config.toml
num_hidden_layers = 8
num_attention_heads = 6
num_key_value_heads = 6
vocab_size = 8192
norm_eps = 1e-05
rope_fraction = 1.0
parallel_block = false
schedule = "wsd"
decay_fraction = 0.81
decay_shape = "linear"
batch_tokens = 65536
Each number is 500 + 40 x the weight over the matrix's rms, rounded and kept within 0 to 999. Layers, rows and columns count from 0. Numbers have three digits each.

# q: layer 4 attention query, 768x768, rms 0.0474, rows 411-463, columns 0-127
# k: layer 4 attention key, 768x768, rms 0.0457, rows 411-462, columns 0-127
q411:515440495546532503540471473476565550473437486492514528490519534549526537519498514472454464520457520424476521517502489517519520492551509546519495521511519516438509448438513510491544517474516537495464514520493530476509556543503533533482420469467430497489419384535532492414531496481546577495521472468485496510475527350497436496494509441535482521536559514525507472512465557505515499456519
k411:511533475506510497505525497470441521477486384561344544526449518471487479478468497440457479486518549521513493556448476567522470438453511498570553551498488537477552556580533444472485562507592481468480466467513407485540461457510470428490550544432497490609529498481563501501532484540529454554548405490425515567445557520463495540502546460452559541432495448509492527487523532561495467548413
q412:491508521470549497510449535475553475482486446453523442483472479528469557492517471478512451459553484515481463529476407482505587465498511509418516509475468511517516615493453540512522548526507467524526506532487461512590452580417498501485500469451513487514578449530501526530490500462486477493500515449516455491475525569474479494526485481468444596438523472548617530510499476515493514471469
k412:482544475516464502499439542539517519571462522487599489424557471532492534501515555462519505462476493452524522520605480509504486508503520484517445499561539429512487475468506475486522450514489508512530492492510613499398467461532486511466513525587441518449464551518575526515480519470523471441480519559552484480552460496474528477495452547567446507529567494482581503542539533473527461555495
q413:473537583365435462521524549514436504564577463534507518412480465481450463523513513497424540456518542526541520512528511561456511474478541411436553524552482548459492445565501509571569523533457498483500418442527485493517469450529472471459547550453423605495535538462525529526539566514476473418498479447452549467459493594445482481489492557482479489507427463514475463513513398495495572482517
k413:447488499518544497451501569462488444466540491425500440505523512482496500501457540543466552455477565531538476574530503474565493490529485485480504557510463511459479413546487468478423481489460532527503486460471500465469447474524532557507509539535468446448524552520510503508485535423477584502417570538493479531481505579460459444509479483491545468490441464487465505548473471511528456547459
q414:537498464502530493539448519543551479451418480444506525537546483558453497447494451481551518515467466431475519567490539518489445506538552558475445606473574472607504487447536433462500523524543515461543569594480435493495524517488541492571438421551460560569504449503510458496558453518511516465502472508570455503534450400502506448516493509550431545504480495499564480509518538447544505488479
k414:514504436525552542476518470429542544535484514540433496457428526617536532499528499459415439416455550503523492461434566574472533464508548533471449377448542531431495447528484578524510519464522458502421499549503489562501525562517467459490504519489432497548450495497510494527535485474524507495482434481535579491528527429527514507534513476466540539468556472522442559419485500471450460500526
q415:501639489516517500502509447448474438452544498496529452510514457456528534506539533466569540518524480473556517493491514526530494442555528515485504526504507527521492520528503508475493508477519496596463538504493493550509501603524503558439521423522503486532545443433537557541522523478453519507514525441506520586517456504519477480497464444467511535456489504482509534491434547501499441530486
k415:529463554478455533544487521529499427461474557500558533431440537565535500466496499470521467490487504531536535470537456438460487551422548609516490499515482477536503462448498437516475501512486577516493583504506463511420575499494492570572556546554468446413520509522461496497561537472516565458490502543488481485515485582502499500522476487580489595552541533520517465545567444551434491513507
q416:553449572577604443529532444498555532489448428453453440479513478428555515478536455488599469534470436413503500473522511439455495494503582531475515477422547527526440559561483521503414451537477492553511474418474527536491516528561464537457565465473490385549529535490465454528433441505529550520442552429482504522483501436486507523529467452508574550496497533504582558542493569546584447482480
k416:526549459472447520539482506516512518466470573453557470580460462536498486508523452452527471556500530506489554458545545525466428463527550535484492497507485501516537490428528495533551509468501520525530504494506539441527502503511617480505499458515526438498456483574462562578607443456571462536517445515480487543522477465516526480505509585559485454545521567554442444508478512494489543504560
q417:569489485541584471403546493471471574513514494514501538504514505521531535530530475559492537467578522542498601514465544559509589492492483578459527489527553529470488457557435601499540550452520480496455565454414443473481460485534553580537548512514462525471493504481558434525559527524501520501525474518453522472423464512481533449497458514475454473477525504487452468509469461501487557485454
k417:471481530484527473437447582530508559563531523447549499467515472435524516527519543541491499455520476474554545485575465390496491534479543517494474570541505522484498546525599422510499500526560491455512501518541528499456486464519497518492496482529541459408508479482414449619439539503462474406490570541502396501499529491486420494491438550545539570520505487506567468513469482534453403469546
q418:518498485412539503560478556555580467517503491492487529525463505543483524525539480518518476520450525519495537515468537463437452524487481530537522528522541576618535469506536518478572496525459446502543552496420510567526580517499481495498432420479480497500447494489518559466519458460469503490534455504546494517490477476483512481483525498524418452464532582527521468499452589483463408491478
k418:549547504506469495490482402505499487463467529454544518474401525577559484511449508516481432470570443579548557447546472445528505466498408481498457518529529415575501485444488485513576520529451514476510495570501468556577534583466493504473459474458491472461565484467450577507516477524565522546473496501540562459548427490549561495516519535469522526549515540480501539423545515538550520461555
q419:559480475547450479547462493516465469477493404411505419428434569515553447561476556470511493508515536471525524468524435521491465509486521493437475524511482509548486562494505436525515489491491528551408495632463458484466475549580482528459543502566584500465528501481469553554487509466484456541471498471526463569501488450536497544439469486535509484530545463530512471532481516592456565467432
k419:515523554541538406439513592516478507567512537480539498563423496454466408568448441552497600466528504503515488512512524388549498508465509519533475494519473466503492525469508503474484432519491542459484537412548488483506550385508499558520468505526523499383485488483447450507497492447504454460463534523493411474528479535466541509491426582501464513474432521525597555558477443510539510487504
q420:426533535478548463453541564488485510532451451541533481529562482483454470506500537479481480517435445510476488516498536560598543474465531470430445489517452520493435453552528427507420532509419523434532479472591487446488528412476544494490552484545524505498382555470552420473525549487458472529512524522465505409508511541513449484486457562507457457519542510477440493539538488498477518563499
k420:545573471512484492458472512530470527472511504515481501483481503476448456456486465508472567486522461511533486537486520488451480533507497474502575530541448543469515555513535523478490489475528483529477526479499478440471416517573462461488504470612442507525470493537472524471456533467461515447540564500519508448422507528552521480497456478521500494542558501532509458567481552543529539424416
q421:514460446526485457488494508520463505502480503452491491531480566561442472412492466447492478482464502464520525530548482466518488540591456563487405538466518499531463533506487481480481464512500531509511517549497488496518477466531510515568510432485476549551545477517509529484551508508515450401495515470500511541482494503524494528506491524464469523579489494460504470486510514466505532547499
k421:481474508558536477483493450491519552466489504504476501542495477547501534480512460537467481542436527486457517515444547524508506474514486487476442477485514559469504488544568425489514465517548480490465494483554426539512495505449553541487482516466558507590469488508517403485535521549531545562554407465453567506473593513546495494533463548473492449486494469492526587484509502521500484532414
q422:493573519523550477445492617523489481509464542554549593564509455501509403448420522455541460491506462437528445474479525489491488458517505546479551572566421391468498509454594503492497449483455553523401463531538431463444517470520511511458444523547539484511447531567457508500523521520428543439482523520520493429545444493477406449503507517549510487591447463465516494511563451415486543511454
k422:586492469552428564536538446410559513500488470465377444492518518530492616510546503520445440483492551466455507503480534524544498545579436515468473424479551520495498523538514574453488536503548482489480493537471527522537510435537504514513514539430494596589492477499551496461429493473500526554490435468432504520500500493538507510477539432455534498468518502493518533506495534472499421527460
q423:529442451557465577473488500513549562591493552498517508495471431500488452485505478428449432548483532414520496478562556490543473415576537492551503577546574511570526531511507535457440525471556546465510547566480546487491485513534473503537478472513430552506512459534476535506550455493490462524413469539497503527465448361489493448506531487492466479441451465564510483497498500470508528480534
k423:490446478485467549500483506431568486469457482578403519481497507497506513449564488426515414478450515494509585541516495569478514549475486473558513519439514568454574455513511557532533493508533503565459498513497479528530552525465481438485513568480475421608515435502549496526507498557434490460549448530486477559525632551521453514575492451474522471483505454478478504460528566530543523480550
q424:448423514442517499503590502509585480523461500544465461535545479507544539490536442442508483501445455520453525449452488546444467485531461472521522430494553492516477518436523506498520416489483498440483497528478456555524531474413514502542435459464469453589494501488495403506525459478450505535424443498561500442525507451476538474451545462480517463519530563525485419489474535445486478436440
k424:494484520492447500470540462440529510448454450486504469510449485487461489472534524466477475507513464495518514491514483542505509472507511476480519477531532547449519520527454510508476519503482453487489494469503487526561477514508488457433537507441470543543437479535539579526470452574584512533541406415481620550503557462452498535570548476519482476516552514473453520425507531501546524481484
q425:523489518508521476494482543446508545485564473502458478488458483580503462436562490492472539511518406534420527542495479463503435500522522475380557503521487503475545508473452570515540497512523549470485505517436515471472501414555507478547510430518545440457523473481474495501514530556521531502508474497473476425478482493476527517464404489500510590539528548449509509486473574515535541454526
k425:525511474512554484531513551439506465536504453433549546512480453518481448597459574465477462502502554506526437503525525480535535418493528537528504531466534461527470542476560517579441518491528543538511498491504490448481497457491562493536533590506478518466475538514403453513503507417517479508423581519479455461510482547414512445488496532585491518584457480564542470496490522501512394480549
q426:443559573508456500466500498492594451540544530463554395498483479480455495508468515528455499480431495501470489492504548540487559428523453485592499467524476539437563479441520477530538513476515604489503494563558472507569493491476476543462428523480458548525510557478529584466474468497478496433436472421476489460451515425502506493494509474426526458511516543473470503511474517491534475543563
k426:518547463523486512519566397481503489508508475469535582521544552501462530505517520494480495551474525475499538513515444512480484514528535561576496515513557502494544523475556500494507477474537445426459441505514480477417504482444523450517510575509538497504513426482483548494508507553569547495524481524431540459539549557430487517502524525534509518436515494468462459571523478566464549459458
q427:490454478459464467499552479517525553505472481443504484401518559469447518519511480542517442507464542436600470422542532469506565405487505417438467481462470566459531511562531463502467481466518522474518504416497494507476596549572482509536551551468442567496541476545472453438500526481546520540506490473504479493525521499488469482545486498484480525514553511539562482494524599577563520368428
k427:470547505493546485449480581598469498477526471481537492482444467479488458481471528460537578495523536563486516585454461438525415512489610448455553518486496489476524549466542541488405520475588458531564458483526520537513448487598524512516565471583567422447441549480499556544527527420562501499484560530562480513521460516463485482500481511532448570559469496486450536561535363457528531508533
q428:473497559502536436489522453460446523592467476552474529468512547510486480451549473452570451541483451505503472550571452515533530422561489440521486489490477474482467545536513527451521526486505506574564464413515541523498485480504524458491516510446459499526438516503515515471482486564535496467513502522505500553512458486461453516566445453613457542502552554452472463550550555547484460525516
k428:536550560522457515580519491524466492441533540467496485462426425512478554500505595546474459524517418541485534429507546422486492550455540535398488468506513529474536473444518484513515406532483482446555533511501467490556585436549584490463459505499564470475479462478467477585515534490505474543556608502556500487466449439453426500492577537490420556514586493502472418479503493429545539475525
q429:441469522449556525534439522575537553509499584493530483457510462505521401502523544499483556537448517477493443575532511473491528532527515485551517577560558508420475493565488433531488558533487454529428436412516443504612375441496462483447507600525532519525544500416523471451432505488485518507509506499493431480521562534540506580486529507502431534448448513621489485477518553410465535503483
k429:521438485455426485518519475376499456452528483474400462468500500469456530498526478488510497410458516497513493572467526438491466499561486459506487510493474484443606480529519506396464446493526475531517500574446568423515511510440473426485418507509512492518440513540523468464498526486492470519532464466473527570479517487552538558480494513524553431508584454603480466533496471504507476521432
q430:516498564535504519497472472513585427509569492476522453503445486545592573515423560475419446520494465549443548481510500541488466482494482551496572543531525498499472502554514523530480552561544483457495515537538542463493476514540510519458541491472489499522546530506479554539505502501567493466510518497451558435454528478504531538475520498449444523518478513479443548455543566463401513527456
k430:499431480486560586494564482395508510542528444538455496535489495512538531486514447436497480496448536485504529562492532603485482448530444539622515522423468467393500379492463542521490496397492460535474468536499442438480503521472490483511557571426550499510484494491530529470518494539453429478472470487368536503472588509458505563470501502458544475483474494419508542473479525500494472486512
q431:543571506535552458536506522520506526542581449512510519453469474529547567479541582393590434552497448488525455494480528494546451533513493482525550489524477476513453520561551494482529563584523491521521494566530445648456455501482497555453566427517513482561507532489556469514465460514546574481465502458536490595499501510499558499522532456471495540434493485478542488480508539533411442482497
k431:519515533487480522527499504493586456527491489460549504459473496502578511563490540489468516503468507500467544483584503449471450560433494494456422561552495546513504464514569533499511475438503518449464525500441460571479593559511506488507434540520555515456494502449409545524498562488420492453494500587407410440497458534492514514481497567560459550501470511477526511435474483489487419490504
q432:442439543447567545423499533603401554510580488523494553481514431487529521498525434520472477492445479510511492460416474555490450555451530496493497516554539430550545535493501473516489439497474510468505483503514530467549509480505502484474535540468510520504427519425455512572559516533500487513500543554479477534492560555491527485551531550515523430478549483467424487550522482526535472447471
k432:557554477501496466533505505425571548509537519504463468466435489461505540441522524437528424409545471538473508427527486502517448479501459464480507472511478555432484493478518537610555499526454430395465493507502452561563505505491496485477497464454556525523473492482458504480492464550410451555489485491512509490524475441506513514488527522474469504507531513550452486477463503418537484542521
q433:488544541442521459525532527513502493548582541509479515515494454469464526495491498523522534485448448457490471515465525482489482509524483554437505439465518472499417523494568503552540485451512558502505565562533552557518475491426566482458538500478495580512476472508451515620500536517571502535543456512445479469439495525453574509415497445434462520541547431568518525529522394466544523523461
k433:486461499535477509450521510454627531465486442568502510480540466500538517521541471481468449455433535534514453583451461605512437502474490478506476488509473575418438430555451503572504507423464519478526474475413496488459497475503480522553517484420425521549426463454539503476479517507478480525427554475471568547454564476429472468529520459474537503518456466497468506459476472531421426511507
q434:520441478475430445511439470458458493513498529561510477566539482500431508438554466482461463488434509507485450552566526469486479543572506519459565449514421514473460535472458564497484392500536493466515509416461490476516439498492509422509454536419511631507450463443435521485575507458474446482514469498433514516485496506493468474484480530508515489572473405461461494522525536465519492475472
k434:488502525539530509501560412431506520474485433565365534519568465468519516461510498523499519530458584477492484527457522606579444474444522503510534452484463517448488419578512465525507565491545535450497465513482507427537463456471498452509469571445460513558564479458566571423464492572568458501533461527446589578515534502461506569490492401480490397427501475559450500489535527526482458500466
q435:459440503496499505515573444465611467505503376482400466506511528528540556461540418518502470515444520551399557501458548530458462523552433502554558516369547544530504460533490470453517468464548472534430470530438482573527523535493486515493411502486465530571523430477611508493489429498534491508439429510535588546516555407486533579579524434490475504496462540522392524464466563549559489426518
k435:495496467481502516524572506462512489480493493522470533546525529500463482489527506484474484534474520516551458478498517566480495494503464476538533469516539548426496470541437491486489537498510551478500437480468420501512471536497487465469563536450515526555475492505504517530516450523496513549491484482493529533486535485444506510474465481518525503532489520515511500495505498484507428482447
q436:469443540440497532472471508554515493466510549467519484422530446479535530498457536546530461468536495536484453455508519520486496497534471497466419515575518532520515434517542464529509472516476480506512488603477507422524567540552437402476491509460451456540574519568467600428522476442471466439436490550615518484559544562520438497535559555492480496489443527504557494458408499534481514461529
k436:494432453441571533535582474558545523490529532563523518548461491448445487498471508482550473562518510522535494587510504503487497464460455495472499547402495473485552557462432535467555473500413482469456460483493551632506511556535500550534500482446498476518526563447576515490477488515464512544464489504563479524576499457457517553469520482420440521459453472478525455560529454438498571490506
q437:492523539457529522449474527487545535532515474502492555512524518550491433527516498516476548444474504374540495541485428537523522571525485451512464495545559481527608479529503509425488514454553456421547476534502442466483530556515482491493450468459476437503472471480519576498496483475431470504485430463467543457487541449532456529539462502512483441490496492563492491507558454502503525485528
k437:465513496477488470485515506547447552473529464619455536486471547493421493530492435540470534549520465574384513531522493535542484476488499511519520507505446544481468480494533563506558398482500455453480505524560521503473485473510519472482521547484482455529470462480410478473570465543535482503501482434569505541537472564502555478527539465486503484486471443513536519496449500442567552521526
q438:475532499423568518512516565486571521538519488505469537477535401571501518563459489473487510440503502561468438455494495448505454491487515511481489517451518513471431483512447495614435579562490558474522553483560496580494509466455523505597482561478514479472498492551438471518466548533574508581500492523500492503508462526450485429486502547396468475461545482503530529440494488544433457523442
k438:533472483600544449399471471552519498531557498465587459489459554616515535519487492475397544465524567571504558502471467458536477499541543480473510476580496475560446564483537495540481524530460474520502570459490536505476523517452493594492524429537488469458475552505478448531495508440496492462401586470449466450508458517532552474440433533580534500561443522493444493516512536476520431500558
q439:514499492544430521542536490462444558409400463547502508569525494563552497461528477505551549461524585515467468448552542497545464500500465449521477498470523491527457487435605537427539470493424466480511566514502438547451546433575500561541497580504484462494551538532447452493527518512484464531512520511533430495548518514455446451508495507540478531478501494504495446549515507550548509505485
k439:481579470471522535472472524502527517500483518401566525503468459455490457533536509540522473505558512501492565454490487522410482502483551501466514509466558535515450486499451470541574491455529481490486530493460484558499457423499409513534461517471547503441487444492467581458495446440434554495457535557544511440477481433505530544541512431509525561531551459593435467531489501527467507523503
q440:509383432543489569500554392403524402454462387538376515593546552572538543466541447561446505502399554513396578507459571489504470533541477459608521518374580507483506469531414473443463526481500462531427444540449488458510507560458424494524464495407502529581552436478608556412511484520554525518450422488505568659516578392504569622539589377450515489479373521529411524497444575545596490410530
k440:525500487508486512506564479456522473474445460476396508524492512542524479479521523480478474543467498472538523470464516562512513444513457509541538509512503494431502491500453491482486525489502529483529464500536476485555455549468544448469485531479517478545522487538495538530512459541510459505505477497475525543477565522509485476525511448468494427493511532444472504452522493507467506508536
q441:549580548520554483524404482515429427513567534468493510443463498514445537519513558563546615452601488439525510478528512480471540601417489538475422460489452485472496531527472474548440503536547519583508551480529459546477507510494474542515578467493553488500535494525533517497463535493516534502550502546541520551514581471513479524510483558473547532508567535441546554555557495455510527514506
k441:505570532513479505503446597603441474556573499471651499480482506521517451501416545493486509534549409521510520446593539416475483551526561521474529511488460502506469491482582515562495434522504509499518492480498525567413486468473464541480531478592511489392502566512446384558501507443497513481461598510504445446556408534528464416498420547574514603574488495538490471538480452438519438549541
q442:507366477554469544497576489580514533520474507494523504470516419460539466526551474484500518537558499448525489499465539526493549403466486490517492531481485530573459473478489466541502468420490559492536471449465507488495443441486509479560499549557435484517470568507498525503524515480582521498431485488544450569509473479461544461481525507456534455586490490565524532476469475544447465502472
k442:483568554535551456449484524512445518494489531593522488525493476496434545488483544524529513507488467491478499545502501443547440481431554468450506536557610473527583517496556603528510499513540488568592559477495546520491499392557470558474544553534474518466492489536512563536467514586466526499506533521524475461464560529511453458507488539535476499444563506442548534559501479495560526521519
q443:467516493588536541462556528451431555539477456555512502484560435488563504532494442510571551432535569568413465595511571512500492532450496488494457529420435487491471531501569515519563603470480487532561515441463476521405527412550515507476539478583556497553540566487509397478538496509474503542482567495464495518471478520476567534535528534485506465519415486515446510457505454533557463503554
k443:519530491451476526528518550536576409506494538509512545500534481500495470433489520444476467476494521455581437456530525501476583602547503520454468572557517582449497549547528498519497485585486571489550439426456513493458526501444510480454478468498535505509498463510493502521459530494453562458451512561472464460473487553488521462513503541526505503514478511559524536508510575517490578468469
q444:457496524458506504583429503576610499558591494467502502444407544466429499515474537482476539545527499455498519547494522431447535517435485473520523535441454506474514519526520482502574452501489475512513478504566498506508467577494486482458503472506435521531578487449466475419552529486487478505541587538565473576553428476483492538555417515544494514472450452557494483505458498512515473467446
k444:522491539535459601439525503567524475533511582485547523473471458493472486512495519532482488472513527565497495587547479544494522567490518472466488574473548442498511431497459472490523558499506517512535429550491535525475496438501513510456515497603572458459538492447482513556462445460503514533531465485518398427551505498407533475470534508508416553458455511504538514448501421422481588540536
q445:463468509496438529450580570522494492596462410479517481545504461566435432566458536511464518496522507519535543478480492546535531393523519477467571486466507484469515474496461513433548513499506499425485504500498515502470581464488524509532469536548476530478478485526438421449454509467452479502459482516474506498517435444527501455451504504534430488502556455547437421481517466511542509458491
k445:504523550450524488528443565583475461513522500476496425438466486522496505526462482485437534421563465565474516503509521422537561551506518511551523456514517504484478512471524562501450461495516503495444470429493581523520464525519512527504566506520542508455527591503492465546471510499612527444485537512512465492562483602518518461482499508511489461425490489466560501498491509544563536459471
q446:446487507528526496518503483484475474463528479489475505514555555421484455489450513509503453519497484523455517518524512485441600448393527475560502535461454482427545406515523465436437518520491495536557453508546554421468514525543535504524533501482479484532541578541516456436563511453556569444532540498431550502525485584528474479536527464525450484507525522449412496544468529517476500484527
k446:567533519470569542423508502547444526508524514452520555444455484550556493519500565441490592445461440542475491467531473433486512508505560339453560502546513534507503498410517479421466481484537517519582516499502493559520506503495536463510491513519613473464436487490513502531418538526485579537501527476544455440457466432483448508500481515470453541553530520460560566566513465501501524472465
q447:512490479463440494528422455548483455546467506567511500572550493484437531504479474496451484489464521448533458515532494538526493491482489515514471540483513480532489566490544521548486465521526536501476485410551538546478522451524524526563543590502448547508458519540499498500586550529487529591437479513502469535486566472437488513428512436471476516456544455517551464535548453520493517509510
k447:533457453492481538499484545507490474477505529478507475468581494563563526462493538451521521539456511512443522501514511534443500535481548476543561452561519542504493532517496528504533445507481503513522541504495476503521465474556451466531483485505480522542528488519504529511489405501494454483596518417519520546473521503485556484527438493487538412483569535456483500467512460582495504505545
q448:549525490554592517438538501525456459518571517442461435484480519503446495506448493475550488487483525493455478553512450529502565510447486508537546511504512486503505529493540499495463461532563521524465446543562526487524553530533434519468515519501546516511523544470528519500397506416503556513514485527452548608517477519535492510506581550495484540461556462505480561597535455490434491504530
k448:494475507413469471574542458546525504531538473500453471523501555427490505501540505487438523528501520489467508453495448451553476529542488455545493518548533552420517518522546489489488475474508489444575522509445500505475512582445475503462539450511606497506519500449526480440526510501495486523562473429450434498464557513546511537457552499472438492509511505525509562458467517455514545501519
q449:512515496461478529479442510478446578556416466546494535445538437508507508502482509434471438463491483608507484530528589493504486517456525556520449537506506495567441371469538462447432502517430545449568478484533540524478556572533515541414532490543506527440463464579489492478494494480457439577539485533501465470522467587492473486457497548480451500494498459492504538484526544504495509506465
k449:516495451538494550542486471581537503414487461534443433516453587556499516523511459533454522491477585540514500428420503495572509563495385497469558515548527455560453493497422542373529488481475472525474527480470444513548480531544423478461480529503538462520533544456549515446513500478466467505451489528572545447478460417545524535494485416486522495551584499557492506516546541534453524561507
q450:519489580448511475449547479480509511486493497518505498471489495500461532499497504477531503470490481549583427523532562574457502439513495449462492488521530523411450547545507491470475566522426502483499453503538521510470542513533525488567513470609551460522462553578440513507439523415572533534464546512483512493490466502486479560512475500528558434500518504470536558507469525529434514508539
k450:483429443533542521448481485529499414494554500445506512471475497494512508539497485479515509543538464570430456549437504494569523536483546449550510561515557507523512474521435477543526506517506519521551553434475436397496457511514498504481492519542460508475561511443484567539503504467477505486387484510520535502528456607501510534485498490562480510529463552466486461547525550502513480503469
q451:470547532486533517472528515469578389412533499504509462487479500425529527470499486503496508498506546545508471521489455523512466406554494547471490559522510568489542483447537435532549503529408476475564430499515480483493530495461530492494554458499488435500519443515498463492490484507485508412496444472444530426431521530546439542536502550525516481563591500465479527522496479525529510510570
k451:525499476483498469518595424516480484524441540453440548598488478530498472480513509421520457528471532530500505454442531623501544472523495498518456429522560498513449431560476472502506489468541500527450543506549468443429505565522525422483509487524497540567524482539584528464548472513481528534505420515522578550505547551436500500506523406493513473495490483493399537536487532478454458422431
q452:467590566493496419555430578544474560576515542475601579467485427484497433571447569381528527480602469532577402541533433458502555496487562506456495474613431451523517494459530544505459545527515448537567572408545521507476485482524570567449561486581504476431503547508423444565478531460476489478522611520507438404444454563494442418466424616571481487489543494442576464493523500470422547513484
k452:537493485544471460546442463522514502458496496485488500491545498493548539513490502514478528448557474537502523521515529468509480489519508551438463561513512482517479481495508534521499516465495498539461488511519536506531541513509482478490499495535505474508528499486501519538501524463452503454502522511476479468564425477528572488460483477482463481468525534558535505561455537478525507509523
q453:504434436437557497442519511517486558603516502538497463544496508480447479467458503436442431493464494513506544485507525533518517527493503546508518485495546473500510498524540497471491456478478517510517440513526563453461530497480459501551474520477505506494459530562484508491558494530465504484508491465511471470443556555492524487493539485546507462574521503469454510471503504468526545504495
k453:492454482508434543536582349429559550542439443547336521607552456524492523510553472490478416437382568479482499572443545572580532448537478463507497433481498559482492488550516518458547575461486421463441438554473473514559501536537547449477505523430483554625503452492571517490494477588526526546571417436458538489427605458437484518607588438468526421458522469495442490433547518508425567479481
q454:506603552474494502509404566555469458444578520427568478369484456512543461499433510515548547487559432493504432521562484452530518465489571521444486540557483397508502528444522548521481493548476468489579530510563443527489500518514550524469566469525512481423535532489448427496480474479503532500467564472478432476518444547527465452485439558492444596495517497510567514532439503436490514503505
k454:473518494521442488552492461543543424498447570454542452516533527478536520525479505509449522513538517532443455479561528440444448546543477521458496523462517481574523518534441496464543508462510497519435513572470566483508488501506480511546440508502508480485514532518559540492519493417445528465513529502535514482510466476484516467461529423492468481484476567505475547521488474457487481505541
q455:473535552516440486575486582404447530407530532526455445469523506530552499508565524468396422457468442452541499516429515511509458458554512464555485491565508462420490532470551505520506537483472539435446475490544486444589472506514436503520482573468440461457501431521485477504526469528381542467475510571418508492572522533454496527473481507557518580460509476504509483454465546541446474484533
k455:477404414497540562544470403375576468491498416524385460469520567481474511471492497512478485545450615558500578487424459542494484495516503450565506428462488504499560455543436417507464564533528440395437494520471475428502516482512482490569433586461472550567498415544633586449539511596584485527544425464453590653493588476460516519511536387435524401583449524533468533484564486532511532473468
q456:466486494499503559560481538502503491428538462526511486412473472499502465457533475440556528518565440488540502495494535461498448534434528540477485460574596480463481508483526455508538542524565471563556567525547467506525523487531495481498504423537559391514429486486519444591554480472479505532448529620493493498498463496486461485488480539531519515436505480458532527584541516488493500508497
k456:474485529525529532506438557520534382487487490478531461494590511515574574499483503481458480482542492501428485476518495442490491550536531449504473538490476532537490536547423518448493483546439498479504529493461541521511468520463540509512466439436482524475445508526550511524498544503501466510456536437542486443569482473465511508502548455484508547542449517539478508532481520462538416494522
q457:428496463472514514545546502552457561526457527561519530498455500448499470429474487488525615472462519513492478545483498510485484522530560405521540486566477534468454431510521485517534548547584498539489466515478533520526454508453498536484487509515543537504467564506502541534484512537500551517529487526493549469486511547457496501511533548533503443484514466427467441563499442512496509500490
k457:512478540499452472498558525438556487447542426461440457482522528516495487497516539519447498556443514469521473504496489531470478482517473505481437501518530536453468567569534493471452515459469459451498491471473494435528457433480507465483507493433485475586530499445522505537501555487506504564571440402426573569497502521536509530536503456559536505465479455487450475421502520456547454500476
q458:486592533470467446523414583576500494490542545541552572523458520550473451525426569427541506428526465545568483498570465454494485492450539496463473536571480439493450466420526545556495456487490527476557550428561481522461566497537540533546573448538492416426480482547408447546490596496447497441537563486505439379534380551495497424407492586503400493471553461405616503473481477457499490510507
k458:523523470480515552522439447487515503468442542463535496504487540509541548473479497515530472514549512527533440518527552453501518478526500545528451522487538502589458536463431524537519471539482438479480518521529540479535459435480482514474484476464485446541532463423521471499516447482519482443487534478540531511481470449532536538526499497467497542472504477487455486527490545436553496492556
q459:495544441569507459528481557463411505477514472478515463484505646485460527462547530523428473454463515440494458487546542426486489456448536447532508512523525489426502480488458506583496458529535501491527491495517476433480505578509478419510492518513506467513423501538472453550546501508489507469560468466461548595487527521542531514548504489550596443513529470413469522568523540544513460460473
k459:523498448510456555525535449428534471541455408501378515507499530511520554531526452512448466503464546464495477473414534570523447409511441489580544485439562548472482451544401457543480586468522453482453421544426508389581523478490532461501478547447477469560541400507575578459576499522531526540453431559423556549488526421502497487511509432426490465462486537499474443453457509561459568512457
q460:551543512445568408571555488503539520488473521457526523472465559570500512527564514560437533505489511494371494521477543535445510518516457517507504477547540493469529529465498461497512471538536472436504545493484454567522490487477471453465548464417489485505556485461513437515578511470539469499574478467511500522442558518494568540417472515464499520455482557573463543536441553469543439492483
k460:473503511530593483454471510541472545470513516498500501510494544546552455538457499434475551477514450448566530531492514456493501440547555386478464539499497553442474473583536595492484556510425507421506494505538535565451474504499551571550452528557525473450555480507568468571511511479467494487447555539442467507505563518425496524427508429498530508522504534499430485451483422442460532488564
q461:491514492505481471405523554458417530471572544519441481516422487530478517474492498510477515498519442527425480479514481502478488480440512577429464481451473506431520495477463470480459499417536471506519532587532488469487531537569497514490539522564491556544538495537489561534496541458521542487543509506547493486541459523536495547507497534570526522531552501500556568507449562500569474455372
k461:547490447491497547511530420507571476475514480496471477535529532551499530532563513464560493511437583505493439424513531577516533520492428511479479501488573468474482486503523473504523488476486508532445462479439450497511463527460549503534497474510542507447466546464538500425502546479470443533424451472487587504490523436484524509527509523512536475549465493561478471435582539478455456612518
q462:485559518442515500528472473525542538502503498535540471454534495553517511523556528447471490471618513501498414496452481524437460526554515476575435510482608559552524498475546493542527526509462413495491548511487476503523533543485464510489563470461484485417549453502513555519529536470566512501499526473522552502487502543430486512485540490522431540410489575519544428438487512481608529478470
k462:479434594424479484434453470505558462581430514488486487482503491431515454542493482447582472474530445486527539475520548534502559446535448515430489519449495472500429490480478415460534410494520564517443479499554481569537523539459443530456486479548470527548509571471565497480501488486527488476460473541515487564473491472481510489493529432479493506480538474535503502565500486510436508466552
q463:541487581606408487414607449496517526480531519595527586554516523475491481498532463488515520440561463494441536474476484541528471457544475495482448568548527526484549529491497473471469536393556545471466492505501448511387536427478477483460474471447488527481493585486556544510496489529458557507536490447454468476424451559566504514514513495555521537435485500494558491457518561489436456533604